python train.py --d_model=128 --n_kv_head=2 --activation="geglu" --norm_eps=1e-05 --rope_base=36500.0 --init_std_o=0.011 --init_std_up=0.0442 --optimizer="muon" --lr=0.00653 --lr_mult_down=1.5 --beta1=0.9 --warmup_steps=200 --schedule="wsd"
Each number is 128 + 32 x the weight over its row's rms, rounded and kept within 0 to 255. Layers, rows and columns count from 0. Numbers have three digits each. The size before them is the row's rms in percent of the matrix's.

# o: layer 4 attention output (transposed), 128x128, rms 0.107, rows 2-63, columns 0-63
# v: layer 4 attention value, 128x128, rms 0.117, rows 3-63, columns 0-63
# q: layer 4 attention query, 128x128, rms 0.0861, rows 64-102, columns 0-63
# k: layer 4 attention key, 128x128, rms 0.0888, rows 64-101, columns 0-63
o2 096:098132091122095152152195168136108105085116078162152163091063137151159069105142167119078185133148080098111119121137065144104091141121143105155093126155162064123157113164178084109177163121048116
v3 091:148140165168163121087152180124117131166080150156133142086117177120126088123157099128123129097105172073098097115146111056118111130116134116159159125150119080091112060161077096109192080164107158
o3 086:174198130130069200126153178164125165173100150153134186122130129157090113155121075111117117142109102114153139064127123188088150099087141131127106088115146150022092125150164150156090075180099121
v4 101:109183144114118188199148106108099110134100124059124142120089139081104122083063066167117147139147093076122083133185103151147139181136092109135139138159099124163131136150154181093135084067166141
o4 098:114166126103120096134122131141127143100128173156160143170075090179159092051141115141157150148123141140144100095081068124096164098150162084124154163082150071123102070139145184164110168085091151
v5 079:104072082131023137091124152124140109142134062141072168156104149138099138158151125119103142091095123126058119159168090098135172089170149115152134150132143102129166150128146084149118120166110126
o5 081:118117115138153074097126105180163087177111106169199161153101146118168118149139093143102154095154145120136141096131110153202069116133039122122072130134174137102099147105190112122086123142155124
v6 096:129138076061148145101146141156134116094061118102206087126178123100129069114153080112134135145107188164170096128152088130147133093097084144110114061122073156124113129149150161114068074144113120
o6 092:177109169102132087156130077102114154071159093201121119138098141124159157143028106154147086170184143114099160118160112073137087184087091091144131113113156102156164126161103162127142127096149107
v7 089:089127111136114156112143119137155154115162089095136097109098124064153131123119153122092094069099074110175134113193130131133151161151068165110123183116130084131124165120134111171187079165095141
o7 086:124148093120114126123202114197136135145135184145102162152168137118099104129110118188106200183157167117138131139125086100114067122137114108174091129136152058132079149083144111147114118065103151
v8 082:124181114069087098108076136081157081159072153185152074140123148154170132140123128190191123115066127085148134173107114104187149183123103146170064130072186203107091135181072147139135150129088078
o8 082:134204053100157167145110077069124078167162158119145159081114148133134180166125167071114118145149135121093111138113155049109084094118106146122182138163169167143159140116120097133132091184150153
v9 100:174154085128106143178123076119141064118096042149106144129090172165113098155143137155155154105113123094093092185104165129191091122189174135174127106121162144148090064170149100140111166134134151
o9 090:124110096166142124093114040129124096148053123178170155095125138126073137124105128120080114114145112175121071105121128102157106072107149138134142141119111141080141089120131131139097079070114187
v10 094:101159141158123118127113141148138232165104128180130130139155155122162085189129174127118100106182118147099068086127127159122131150228095096143125153186137125142147072160097084166142137158164063
o10 089:119139080132098124085135121164123120073142124062165147114111089142073136130157145128157097103158193099151094057170102142145181105125094156157121120135085157117079133164128097117175106136136099
v11 080:089151169109169116136134094133084082159080099142146125114092090142141192090068115135131150119177122155164126149143098135169112134100119084098167119153089129167186117109125199087086118116109083
o11 077:160145152160188143164147081093112183137110143089121134107153101082115091134125171093116091163093198130153082121179128152108142140187096142098184082092127177120131134114084121143136115159143172
v12 092:143132151123127155090105110139120045118166155153118141112143110125136126107133174218117096125078110160144059180126122151151094140151131045157160133114064151144114136094152148071142153080135102
o12 094:142153191140150093152102063149084131097147176174153149158089208137122171104166165101130148053128166153127125120100108174067179161131135040130106135175143101124075129112141129147129130128179127
v13 087:197177163113095058134144151133101100142128116137184133140157162087119107154145150169183103139119121097107135064147132089136091132130129160167139090103161181136125158173160122138113123095110082
o13 086:097102110149143197128153194090152146103152166171141148079121094137135166122076180142088145156170163118180172139131145106090123100101154114100087102098135164147135118170149142121120178145182099
v14 088:133118125163098144096175142102079063168089144104132117098105165130136139104115131101079080146122114105117088147099126172133121147124128154191081132121076140180119124198119155071095145128104129
o14 085:142153151103144079137200081136150114103098163145074100139098127125141072083110160138107173123109096183127154083122080155090113162094091069102130121118111180132113123129102088135135108142225086
v15 092:072123161134086153109082147112099181174152127127188154157163167043143131055098162134132092097101121086178123137138131144143101114147199121101143114161122113143091130152159113136162188104073126
o15 090:132155139125134132145139155167192143118154136071100133187149120136066163086096141050082172082137127106099080075081122147146103148137143140153101172103078105123174172147112124174111189109147183
v16 090:201161137145152118167148134151151123144118150188175104143122075065153179100120152102108115138148157110119128121146141084111097102177167125166166123102147155099115083170129139175150095209109121
o16 083:141058071141120203082093067119121191148114167128067161149106101161115129090107130128146110099084141094128130160063091119053065131107155107094190133131075169097118139081082133127118116094113134
v17 086:156129121143100137125049156122108084121128145119152104104121074160135087166202101150093142107147131104102119083101182153132185152128177077082116108076135137106132034130081175118178128135175123
o17 081:123131076112146146130051176092095135142176146129147153182128100131142138104162118202185147132105148208108091103178120179165113164107159107159149169158136122069074100099127113200112090124134106
v18 096:153084122115106111161126110145141102131113171111148135082128153160097177144095166093123142113160148130099199123106109092176107142159146096176068150127045112088107071085162118072157144122128077
o18 088:134103204177141166107142109182036120125097099143137143152133117148180137110122100125153123183105132177141153158151157162049158120186154189103168145099166177154104133154113144145099090160120163
v19 087:160100139162051148079126149173129095079069186157177122136145106149125104105132073120120160117140107088113170170085172172075141137082129164108091121130067108206062178116171150136093122070140087
o19 085:054119177139183131152134151105123113120106145206130082150142166114098175052119077107141151142105149125149084058113158097111101194112067160145160101116163122159121123066101112088174113160170179
v20 089:073167130137151146149151125131105136045144093188144134124115119071127115111134164168109097116151125183103184186158093135180150178118133150127115068119103117136062073126202098142169089135126213
o20 089:151145213110057150166133172213160152105126181137110163120108108105077164139102089168131140108144131144132128142126092122124184122135216110113121157111150113122177114158108116141064107107111128
v21 082:120120111114078101142176104089197127106159113229137148118118108090107106123101114201138154168184119176168097164163131114120096163122167161159115113090200111166123146146163137119114135104134172
o21 080:109147137108110134134092051129139156148142133178086152131090098177109164171114079126144172101127144166193107145107156128154143114100153052159120147123095098098191080120126080092110176141138102
v22 090:089110124175124136120174116213122095157125078174131134145151173176131155175103111107146066156097107168105171109138147120135127135123089132086087152121153088080078107124171152121182079149064093
o22 088:178194159116169168099149126142169179124092079085166104117087178088130116113104128094166166093147095163187143083153105126161136163143093228133088101151127100159114137157129130114117114107153118
v23 088:117078119153100134196150113176174088135108111121117125113092138191163132076122125131110142108170115148153112176149161080145138185136118070148210148094148123126179076153136135143137160090117129
o23 087:144128136051149098128101122088109158129126101111102148112166150129090107109141149175084152085095173166142097174155115105139055142137144118129080073155087143136097109094114140062113096100161163
v24 090:191084163101184133123099088098118182174178154119156185117131107114136143106158164098088143144181153099091134162157129177187135148128121108116182096101132143121140067060163138183095157135144193
o24 088:148171131151093167169094132154082154172154102125152080117095104084112151122157084126160141096114136153109097190157153110141137085078152075147122153144106125093125107144071216149100122062117134
v25 093:125092130105132135100114137115140119147134113102123089099069128123093108197134085133088159130080092177169122115168116137119121165078134135100137151205173093146099138164157142113116157123117065
o25 094:157138101117119096173122054110128077116077124132086162182178080110110144146199094137131110142173138126141187106076110146182142137108139148095139168159101115082131174116176087125101205098113133
v26 088:106208092151092126083129160071142113194080128138162122149156078125116105144147111171128116137129114144089191145089154119062096102153066055140127116144156158143132098050117173074103163138159134
o26 086:104089149138164133105090133161118153131187078064139161158155168147192128152098158166105069149076129059107099106108176121113186109105095166166090094170142217164097131109144111139131086157099120
v27 091:140122103159159109117158166127066154152197137102127100162172097134137153125173141114099172138123157056096114073156102153146117175084095092133148116119128130109085146093080163160160116110093123
o27 088:121157094143119119136147100129120122134120158080160162214112126128089178151111103101095113154099117064134145131160111146152160130155123100118122098145089125147057073100129161125040124148088085
v28 087:114139129122158130096112150141107139156066136081159114163115096100134063126074127155144190139154093119036069079187093195103149133153059165089079167110144125146065111150120099140166092100163145
o28 084:113160101122109093102189175153135118096145189124228188150177123127129145128115122161142060156136106113156119090162071125153147150136145109130099169162156158123134092136131159104129128170165129
v29 088:112146116135129120213109108152159166181085099089092141139174147143147097099083101037156130115112087145145138125065151052131080121114165188118090099110158121108139036146106177088163141153110126
o29 090:134151066111099146110119125122103139137083153073110132133081104133140070127060120144134143169103091128128093129099126071157075109242144187169112092099078165103109131192078091135125117129139165
v30 097:120112095153133093146079109152118151156099108143178113138159110082152136171139113084176190108141143109100145162106107070181119125089150119129157094124095116112175150108150118130145178125103159
o30 096:138103073171164108145081163094133155137117097088121127077125141132136113184101059115105058177116083092143132177165089121138165092171110173116117096129152148139189180065115138141125108129100171
v31 092:174070162108137185105157111102103166090141093112151127098158139109144138160093063124105158095113082047152072161122133148093085113121119111151114067098118140104124167190148190090102141126132161
o31 090:147146171199135098181102038144179170085187122201122119089127125157125068143175092139080078163145089132152139145025166149114073141130115113085116169110143152138084123146124144141085124097105116
v32 092:101142137219121161108086110188144161118098101158137126084118122071119170129155130190108126144095129182067106142136108175117123141098125128093144148125116123150086128132094104144083147104126100
o32 090:166035146080112114073117099133120114088153095169133152161165145105099122100168127133103167126155125149144075109108105165126099191085167152112143105137088089142129119060138107154095103175152133
v33 082:114091093152154120157096072135151195080106119171150082094140119141109102132132150152117112131102107177186141154129145123121129129127174069095091135135132091120147116133115159120188092106160120
o33 080:091138120144128135086091096112192138092110151103095196112172132104093148130142082145093132114108125144118115127122135129073086115129109150165134084136089187168174179123145116042057123096176108
v34 099:150086122110101136145110147113092089127198186124121120096106175079101127117116144051160091140088168102131170151156068159186111160146083143103090152085117188173075151184095131104092087112064104
o34 092:170099176115106136112188047125136131121167138105072134144095122153118142144035166145110114122116146183155139153111117135156119128115062151127188177131162123198157153120124158146053208118103130
v35 087:114096172131106120138103103095094127086082112126138125170152112151096132186110146056156153150077121123095071056179121161137093090116120127164133114146157183079127130151168105120082080133147097
o35 084:117088051115121089087160043104132086122141131189114147081110137070113128111132160081142076090152094081116189131091030140099112176185127114111134122145116082109174090129152103176118112112150107
v36 084:104136124058170141061121135205120147093155170161122164142119118189165093166137114093148105106044225137087123164123104096160144125166112124131132182113088125134120138145094137154124138141147095
o36 084:113082142049111090145146141097179053089109080063129148061128069123167144187134149110151146065205157177144126147114094156099138177090075144096111148114180166127091159102138175109112114099110112
v37 089:140153212151103127140121107171167157116081148120116156070132089132137136141153094115165159087143129165110043082106192135148101135132057158120129125154133126115113070061173118145093165149109137
o37 088:121206119147133081093097211153087131097155100164156081073161115095110153125097156156119082159141149135140101173108177168121177169149105152113075105107115177135104097143083111092168068123132121
v38 086:140155125156217140176120087108099101124116075104157096102136177156134150146043159180115111118174180145123163142100123107151109127181117128172108072138144120092110185100127120142099097093138159
o38 084:153101080104113134140138053150134191092153114106103115172094144119122124108116112152106144088137085130122126117159046137090163160134154113081185127122100105137176145135109156108176135112131185
v39 095:144101099092083167092082153098157160097077083140041195148107148092165131115114154150137124109157123133142174069110147117151109143155108125113124095113094134081117134099098102124152119118160131
o39 094:108119138158110157147206099157140120169115065111143095061116111139145134131135163198127134108109107112087137105178117164087102128125136124208115113181102135174149105095114134106179132132089172
v40 098:161131097130090120166116115132165139142157142087163166101143060197129119104123089131148162136184138141115139098144052085066109134151087136153147124147058188103168128153145146121170179174082101
o40 097:096168136120157122157117174132056134158147135154127146140137106193143105134081102120134164158134136145122174118071134082115132088127114100135088130131096214149096128172132140147116057063158110
v41 086:148105121157127063097096112127112088068087117117149123118097123165087137100156182121164168126143106147103152147128165170083161096114120185168147098216072127148090129125129150138200055124130159
o41 088:065145135127060100169113142138117175205110088163144134121156156103139129135164109115102057136058114148140155122138097151095114145085130125114161181088091109135127138170151112095135125119086120
v42 087:160168086118186140153085149150099095120105087140106149140095143070095123139157129150132100201142107080107155108074109090139129108101102145185133128065139052154101105183202071121081124182168125
o42 082:135103099151035157096132132163129140114103138121142072151167142149131123160082150160089127113123139131116079156102126057123147121156175174113166123153097148130101170126211127185107104125086120
v43 087:123155132089119213117147097126165155137107132127140147132092137107063096161120163140105123104147137147107112124100141171146144123166120133100149073075127150133176124078169113114097107172119109
o43 088:135127120133167114096070112139122146045167103087136066095144140160139172138036085176094124089119181131140134149097177135112130123096123076165104112177112094133141117148176117116107172092102127
v44 096:147113099115111084159078121117147121115158117149122128112137148152120199141189137072093108093104138131114122156126168105091119209177080103149148088140155100139097119068151083204186119160129133
o44 091:102102099070161151085132179126153097150095087150137098148081089108115150129096149151123135132138134118125100127132076139196184124104210162141107121107135151090094185139131072096106119152088140
v45 095:164134128120126130137055156133165095124189118052136146100108141058112119114112092123100130115119119165132168126139111131129158016203054167114135098109139110072120135126159100117154178151155126
o45 089:116153127083153101082167168159090148079155167173141145115090072138106137171113092176144105145141208107124148141127146115079080135151146161140100165126154122134089148221154112157188096135121208
v46 088:108123128080079189170083176095144076142089155147157115135127130170146150101118130092131132088186175139167117116149130110150141125098115079115098140177156099101066168196126115145141102083126159
o46 085:161199185161139155100166130102124136145092177117145179152135108128117150073146095106102132101096143115103167152148122097127066120125132098083149130127142182100190113135114111090136152172143168
v47 087:152126121163194138139112142121160158159128143149141085174128124105103098161169184168082117118116176094204196099097111143129132117105079141151114098185131167125171141126138072110148151060148146
o47 085:148081180120106147126110142163097128095129141149142172095166116105153124183141088111177126180114132084137142137185161117120198116135124178108088148115131099174183126110147170142170089100163086
v48 086:103150100093105154131116133159099097162139163184143146092097114132106130142103115158138167157103164106114097188079128153145163188183145174148106099189123118067094129207150138165043138142105164
o48 081:163187121128120141156166127155144111100100108181128168181085138116119108127149144105160114139130147145094092147091120108124105129106075058104205118089160154114151083185136099117140087082075190
v49 089:139089165044158134142189149189134123179103158103082120106105118140136088159090151143146175160128154133099144123155106148096063137133166134135100155023112109131176150121079142112142129134140210
o49 087:101146193159176160093154121085142086108163071131112070150124133136112122174133146133126081155090113109122108164163105157113162136216131083165068188160111149067179148121117144118112106154165098
v50 079:133127105139118119142178150144142155155123161176156143136074129144098107145131110114117093096115125063149105126130091075063112117104163147173091138085143131130096106155091099135082161191151147
o50 076:124167118182131172043114153169104099111157164155161149073133099150129124186162071102087150161169117142102151099106102111210109118087145066112140112115177166113152120090148102141103080128098080
v51 089:196129105093130130189106182126154121145112165154094172054136136124166096142153124132116131117126133133104154106124146170107148131119202141114088093177140089139078168140189150157130117189137121
o51 089:096188153134104097172091193128137127167093088209092133126100083127074183125086137165115161115170067141092191160093143078111133123036122172099137184132096133105124151090159154125115179132174149
v52 094:131175133071128169157164137084079063165130139107113146100141081047137074080147135167111165137107088103155091098103180122110108153167097106123157152152139175140139132163207112118147082097117077
o52 089:151159103178149087146104130166170162157089224089117111146108154141047133121112159176108153121087116093136092170070134122102128093105099140132128086161120161172126135138144106138137163087148086
v53 087:082143114130105082109123142076090087123067121143082118143191151129116102127145197166068118119108162147150139137061118137116134176110146133168124122102122123138148129115114150126138077183157206
o53 086:130132137115125176157125122184132149108124116085156094161105143145202154169153061113091125121133161071115096062125091121143100159083168147124163121146123118130144143108078102114102101149175058
v54 081:156138165178117100132122149089155105131069146142204113129106189196143107073148146149090135148087102152123143065163092117062127135109121152096154112147147210074086128163056108140165114148115133
o54 082:108131142160126133118139110099112109133148196124144167108101168115139158169152088126134183171068067111111126042181083111116085135106132108110141174097113111120107124146104111126143111174126140
v55 085:093136164084121132155118143102068138154167163107059148082117083152175096194083193145097090097142122144172099116136171168064153118163170135164104110162082144105119145157121162106088143093134085
o55 082:088203137131119141121136072153125135092150118123083124163115098118114143198157103106100145123134123176028164150117170142153149196116048122108132128203135157131098067162163124157178124118185134
v56 090:147159137180139078116140138087141131105098163152111101148109092139109079111160136107165128143160091146085168094114125148077149107174047157143162115107085089102159050142122079170140155139118193
o56 087:128076115099135194119115138133141114143102077120242076102118177156137121109121168117124074144112098100143123129172190088142156146101118145160174134131139182076109151148093172103120059174146107
v57 087:088159110161142120134149171120124084158106125122097165091137061069067131174105106145115169124121166155160090112111158157148174140129071123176151098118147073145166152103139077111138116178190069
o57 082:172141068100148112133109125146094179108131129154132100117127115184150084173126189193128112141123157117151159127135152150178141165105130162184158089088116043121122148147192103167145082144130081
v58 090:157144161146114120144187170117106125088090140167174101064198124118157086130116161135168149124113128136108140114144147155156117155150135120138152155143119092176144109175091098191164119123191106
o58 088:110144114181132139146140168139161179185141169147097156100142208141073124134121161126190072144147114157096127121165119132093195116141109120138114102146086126126166153062120126110104098121173136
v59 093:086079126151166134137123132106134204135123097115151160140087128116155139156144169113168156075121164165105072086095142147075129125099092123138085117117109116095151093103165165149115177121127115
o59 090:134176084164111150180098137107124097107130077145236086079182091145166101130151150147127121130128090123157105130184119182211106144093152191096131193140146101151153112169171124145130112103154149
v60 086:160104177150128136142094132059123132133143122095195125160178127158150121099128129159123043201103124131174133162132096150056128125187118115148129155159113148155119117099167133097156097103133152
o60 086:052113150184145129068102178107127154159147163127088127115093151115105109118102121081124152106101093101079081115126109130128111185113172103105128160119139092151110162194078178147138073179166109
v61 083:116151073117118113119162115151069112116098123157115083164166112203163137096147119130105192113150093143108171091065108063114206095124140068143140123060086083123165143114119080159097135135068121
o61 083:143094036130185109134111075103130123169084149109172115116148176155174132146145057135168126155100139091124143161171132086155178145126161099153163115123103107157104112156080154133180153214129096
v62 086:130188084144085178110123139147137197162140044162080138086076123148146159119113168125085138147120141182114117136074159108106123132085117165168136110124110197125189117054107112167169146091153096
o62 084:098116104084139117130087152120069104160082113165111161144136189163090103168184117169125143109146092141131104206151065174166149103148112064148118085143170090127087146126167117149108113152089151
v63 098:144115123148111141183134170119124158136143118184159184128104088175130146092027076156113061118099095156150121148062137153178129101097137071097145133078092134141095159121104188149120118142136108
o63 094:109145145154151134187098111110122137068131142146113168120127161138090097153116119161123182081069163148095184182103143106163110134106073177163146093106101136106137133142108093132116128158131121
q64 106:171157086126129127157097197143122153130148105127141146167050127137201157109177073105151180115131134157178155141121095115118156100132087138148100171164093114065148131138219112071142144114135164
k64 068:081146095094122149141121077127139155172207084145132102140172156097138126151152133155147106174096127090131134073138145121133129134163149128184095150097122129128109063066110164166130135101143135
q65 107:050089117141110104106094047122142104091091126164127144083163143100106075141101152094108038183119122119103102079136146103204140161107144115145158128141129132141115083111080140152150111184159123
k65 094:128047142153091140116109068147147204185118127164144130121141139082081149149103149156115112146131124077083138089138157118092165102133123036156113131129138170163105079123059128143208127126159117
q66 095:101106105183130122147153121135171106065094124106128135193144135131164104100159102127129177082126144132174145170137195161139089155125098159128131095152152132052112124142175096081113111112137138
k66 098:182151092093118176097126206108107129167134089122152125124116142134133233061131145088105129079129163167153136129135068102105147081118097173128111159092082094122159163130140074079091121089100115
q67 090:154131141134129117184151182154060136157173129175139138121096145152189095103099051126170155105098147124131182135133078102103114127098120153069106209160095176135136150111166107151084102140143169
k67 098:126148124134125148151113198087128125178081125115097154108068092142173101129144137124103173137133186123168135143102134106055100071143120152127149120106126083115184161075143106078109104056111080
q68 088:100075083116162049102145170164149136130125116174077130099168123118115137132166168142134190114136199087126142117108122130111116180075125127124164110166109066056066115082074132088127156115150082
k68 085:146105150158110121087073136148138080160075142091127160157136137102100110112149079071118087169142112160107092114108092177128137202074111117155118075138092119098127152141106129110163136215093111
q69 085:142172144137112143112134149126109073123140054168122129036079082165155094192106146149149157130142128152176081147168122112091115104174133118114147158113200066120111182162107139140156107119106164
k69 082:145082123177130121171150155094125153104110145070139171182174134160112127103208132121127196108118138114091120140094111157102143101163110133138143141158141143167147051157114075081121085034125156
q70 084:168165157117131105181091090144167076132126015192147099132136120139149094167101143171144086125111088099116193167159143137102083124068068104146154085113148133137160081113121182112167139119162154
k70 086:126142177152128163108124136190146101193041098091076133127122101152066130111109142114094168183093172136137131075106186203125080165151103101116140104130152172175097170098195136091100144111160080
q71 100:203135147105128122182130151127114117057187102110113147183119101140149100048097140093068189111121124154144147147142143138149143143099090047133168109124162099070197097129149138137167120144168218
k71 093:170175097152040195137148146075113131109164094135082078114124148172100152128183146162174140138085090120115127189146145132145130129145115189120141130160126167129107136140174112163129154048086174
q72 085:118160130103104184149179162161173130175168138103123129119113117186168174132106078110120153101190132135140094198076100135094183103103129100117072158108090122100101192192134129136149164116079112
k72 091:146137063166095121165092135176140161151129104149078135075091094175122105154141176120085144111105097113117179116136150091177135111136207150140123161167172155106202125126111127178086151136105169
q73 088:175140178176151162154209205144178169098159119127126109077139100127137113146156134123115193100122155118129089127114136154070158120087133161105126171139160132066172121167161117131173110107105180
k73 095:159169097072071122162112159120126028118133138097115060141169104122180128115137134076104146096156134159145200160148125149109095065138133146104147163097091117111158179078103127115123111164100145
q74 092:139108151098107100091103115120117094119065122104165101134150086149134137099148182158141171139152051182112128080126106147145085192157164121109167096117140132103136108147060085125140135138122174
k74 090:099096140058130118104134100113085125143128134144143096098166160094096159103140063125160146111095131194123121132088145101056110208128057112182086109103102150164134155177158074116156178112135105
q75 098:085132127174149080102112106173071119119112131193113127156128141129118124092080122189094151138104098161100114139148189143091117143139110107135103135128180130180096075097143148192123070117127113
k75 092:112138105062124136108107098134153147114079164134186081149199157119121132197125129187153109089147137155138137162081163106156150144138138181169106107141107122104080111157174152150152108097139102
q76 098:087118132151161124164117085140123137141113139146141140145206137089070130152142127108086115100154085112095096094135111134151102143082147139116131063129117111126142058111123152125157155136123177
k76 099:167143180113169128129168123112157069135110144154144146083104146123132117106096125149117077191127057133073117102082146143114164125071101099149108156107103186147088153094133179121143239099123094
q77 092:147080126115133134162132136123143097185150076170127140118132172159094092095088114076168141148172084158139093086082124121146104138078153059092166147096139156158109143116069147107144138135063105
k77 089:114109133128128055099120124132115082113101129093087132144152146117121091174066145121135101113112078091116178093143123120115152125115132126146156100103060138181211099136096084222135170155189146
q78 087:125131167110127150084141106152121056145124067135136092145054133137192177157121202123128132102145165138106133086139144146176138115153142109124096147109155130178135128066119136143102064172083104
k78 086:103055170131148144151128060168138187126116115121161131149120111071139103111094091087090118175123131195106142141132176089132077166100158128155155106142129149141113097157099166139127152165124100
q79 095:093126131126162161157124118137104149165164122134163123101151136100179189073074126161131085121175094110107087139140126123101115103118122103087096233158188166083162160101162143123082148119154124
k79 099:194143126141167131123128141132161128131118117168096103110071116091112117119096165118120180143055139185127137075145127100171105132100109104104125109125094134118127143123130069075123080073120173
q80 093:101140146159153134158102110110082099093139122145117118135164131130123103163117141140099084155163101143057074147110153092130150152133090097122080112135178178136130093133113131156083124122087090
k80 099:097119160095074097168144039171126087129109126141217123123168131073063148131123124096149118157120120105100173093110147123128109129095133125149131069130112115156100102162177103122136161104123148
q81 086:141116103152082150148152127134154171104070101078139100091180091067100102109154122087118085172130083120119115153115064165101098146149203083125121116129079121122183146072118179104126148103154076
k81 101:082044181146118112119145095146147148128113149138102137113187150123094142185073093105155071176106138109082162080123182133094139139100103068140139101134162146163054062102090145138118176194144123
q82 098:133104092135103138145147194092082176105097134101153108145075146190161178148133086147105161049132144158117108149149125070115152096136102077183085096147101176111172117151146094108125070116120144
k82 080:138143092124144052104107141087182129182169131121162089144108137116136150090089085131166132092140070099122132165106124130121153122169134087111157115159112088172075193161121140105154120154172098
q83 098:108164119154089156112174156163101204134053146150149154105141165135095116063161080164192139120083139086129121152185085134171115119141147128124114130166126134201089112089096172126179131146151081
k83 096:131127120121188118167073162095147136141171119117120089126116087180172139102144216110161229126132141098181185164086113141081135087110118153132154173140129114132179153138150110075113115099110126
q84 097:061150159142125117137120134149150100171120144094143128130175139193065130090131084131183117119145138150143180086117122228133174107168147068178096111139137125121130132163113132129176107093156189
k84 101:150073155115124100187210105127163113142114157139091090161194117155101095087102125152127119159171088153120123093137147118178146129138074150093098125084142170146111106109136142167148140176103086
q85 099:104090149105128169151143081154115162127082123158133081129156198080143121121087137148073117090097089113092112114137165094105119158088119121178197101104176140160103151103127157178167080097164095
k85 091:114115205128164091063103158148125138150143119120104103115097109139148105118070085140150139117120127128184113090136146176087065124127130139091126174143091133085099200137157143085080158056105077
q86 095:044148213178145183056209121177153160128159078095122137175114087123134120145093150120084146113103119150119094108161148115144073169138106153149178131153156106095122059138072162117117196101126133
k86 093:181122048158130111217124161111087134088130094099163133086096144161150150206143112129160168156131145156086099125139116096161133090167141126164085143134121147139138153093146101127122130141139088
q87 095:166166160120151199115044123126160146119173140116170216108066112122130110120152133157103106082109159151140126167123164090104116110173086128113166159127150231116135152149122157133125117188105162
k87 096:083162135126138162099126103186136072144106110146096119137179145137055112155122184107090096168090136119080138109101098136230095095101159095097145106155109111145113093094128156154153169135164080
q88 095:107154114083131104134137159126138144085137168155166077105189173148136103092165213108173094138145150130130135138091144139127159094135103118154127145056117143156139145130145165191160090094144093
k88 091:122125112088173111104149161129105094150066138162137146182107131110114102101096065134121155126132094169094153072169150147135101153110139161101094126108171167073114137067167125124133112124120117
q89 095:185135082156142165133132145117173146118102086126147130135081097203165126099160161075191166117132105169154124174133136150121114153094116133074148109084133141100152164186129128119120214126102120
k89 100:049094185113162081143149081188119108171082136196113147083154132135067124154097110147084114154080134123139111076144133112111102163128101118180109111160113154143144072107092083146135135188184148
q90 095:160096101130113219195146149131133135095127132139105105141142142098127144163126131126129184090163105043168195099144139135149167068107128175150161117117124179193129165125195157113171186104132107
k90 090:067147124118111100090145116134154128132135098121061160087147120119139100120113163212217084223088142108167105141130122129123130103179151093167129112119118092149138111102064151143183112109123125
q91 104:149134104114142091140142162154141161137120140055106158093085113149054115132167162086128136128211109156106102142161180086151102080131091139161142118139130104103130110132065118106131138132160117
k91 094:144092024072129136126107097106147099092169145179145097160175128136110146185152082101119115167125135097127102126108087114116134175079116088188149156166172113122142138121137137091156106157028151
q92 105:100140156157171091084087113137136150148100108097134109135173070149090143179097137136130118105124113096090121123063180153131139136123066127113155151116036142139085135135087147131151174157150125
k92 109:160082092138146114191113171098123088156146130123082118130036157150130172107175108162102128116100110147175117213156088145162094107147183139121123142150160079138186122107169055147111092138069102
q93 091:086153112079143096098162172142176063141126081146118158111152120096099121115107156101104063100163147087089130097157171125124120202157107095152086166074092180064152088082114170142165108124158202
k93 096:164170123142180170129144167139095111092085181096152102114133137190116152092102104107129228189121114177140138147168104120122104131121157115090143119127132052144171146153165151108052163120143116
q94 084:133157112102144062111111139100143161125178082043140155154101143103152090070158085072108187085144126136113151165120082126121182128134151086127139119117086136115078139142142089095107114175098117
k94 085:161112129118104101113136090110133126155086134138177158104071117170064064207100143125099164178124148111110106145175083105153130101126128165125086105136158158115100122142138171149160173166156133
q95 097:062123164111105113215087098144163141164085081134141148125209121094099088111097155208142099129093158104108131046086115136163115138184160133117097128063132120135136117118089157181121137125083123
k95 103:144208115098149143122151233110078105097087172112114109077072133129160175109122128114145168105106165149128123144120114103139113132142183166156137144135178120090150149139179070113107096118120095
q96 101:172179101134112124157126202121097136093177123118130125112037105160168152120147127080163197106134154184196192165104097156111146103143103121097138172156116114102184186167195084088113143154136176
k96 161:209152118124148126145128236102073159106129151098093119118047113147190166107148110121145196111144127158175123141104114146086136119155103134088121157140161104101145169152159098076121109102092122
q97 073:133156161102104108115128138113126141106157132136108119125127098111169060137120150070142118129147091154161193130111080198133104157131140103037165134128113128169147179123110106132122117226143157
k97 095:058060157142118169081106083127136128133091126092161170080175126146088141085091120112137059158119147121072117129127116092159173094101118066126118098147091148159096147127137131099187141141144084
q98 076:103125157106140135070103065174174070149083177153096138148154087063095118086111112164130131199051114172116130067140168113130095180129150163123123122153126151127090079071214162128107206113110147
k98 085:136108131135083129116144049100134141138108122104088134157177142150083143173097090129143142143073192080151152198120180131127110155096157080143141107100168126147166121086096093137066137142149112
q99 089:104134102143090095074089087117109101142126120095144198174161174115114167148159067138140064104152108085108166086179072094144169193062059091127160119166120160133083147109169189093100087107145149
k99 087:123067116119147195114144128129151136116151132080163139094103201129128163143097178119170105137152120214127080096101117028116159125104106089099189098054152089152147127182158114139156116124125101
q100 100:133189115136148116109154143077188120119140142137119090092115143156131142110088137100079166059128126148137155146143095124155097136126143164112056151117115105173130158109131102131112102141191128
k100 092:147071130151109144123160143125120128131108103140152105132116110162189133108151134166128164148133133120125183116153089090054135048118162102105115151092133128090169181149133169066117147139105107
q101 090:152186137157087163236105157156113148119126088164159104133058116135130160110139123110126123150086143136146148144156128128164177059095147164137099127108075125108163117127098143110085134147099186
k101 089:154139094102164113120080202126087135089138111140114153103089119114171194096166127095132180148156166120129177174110144083112093126113081132123112213137147103123126172135108085105175103138106074
q102 097:141156067136133107101096119127101151102103171126094141116088111173102151123109117121099104152135085108195146124107068193147135138165113194116141105138108067149141160145153095172098134112162113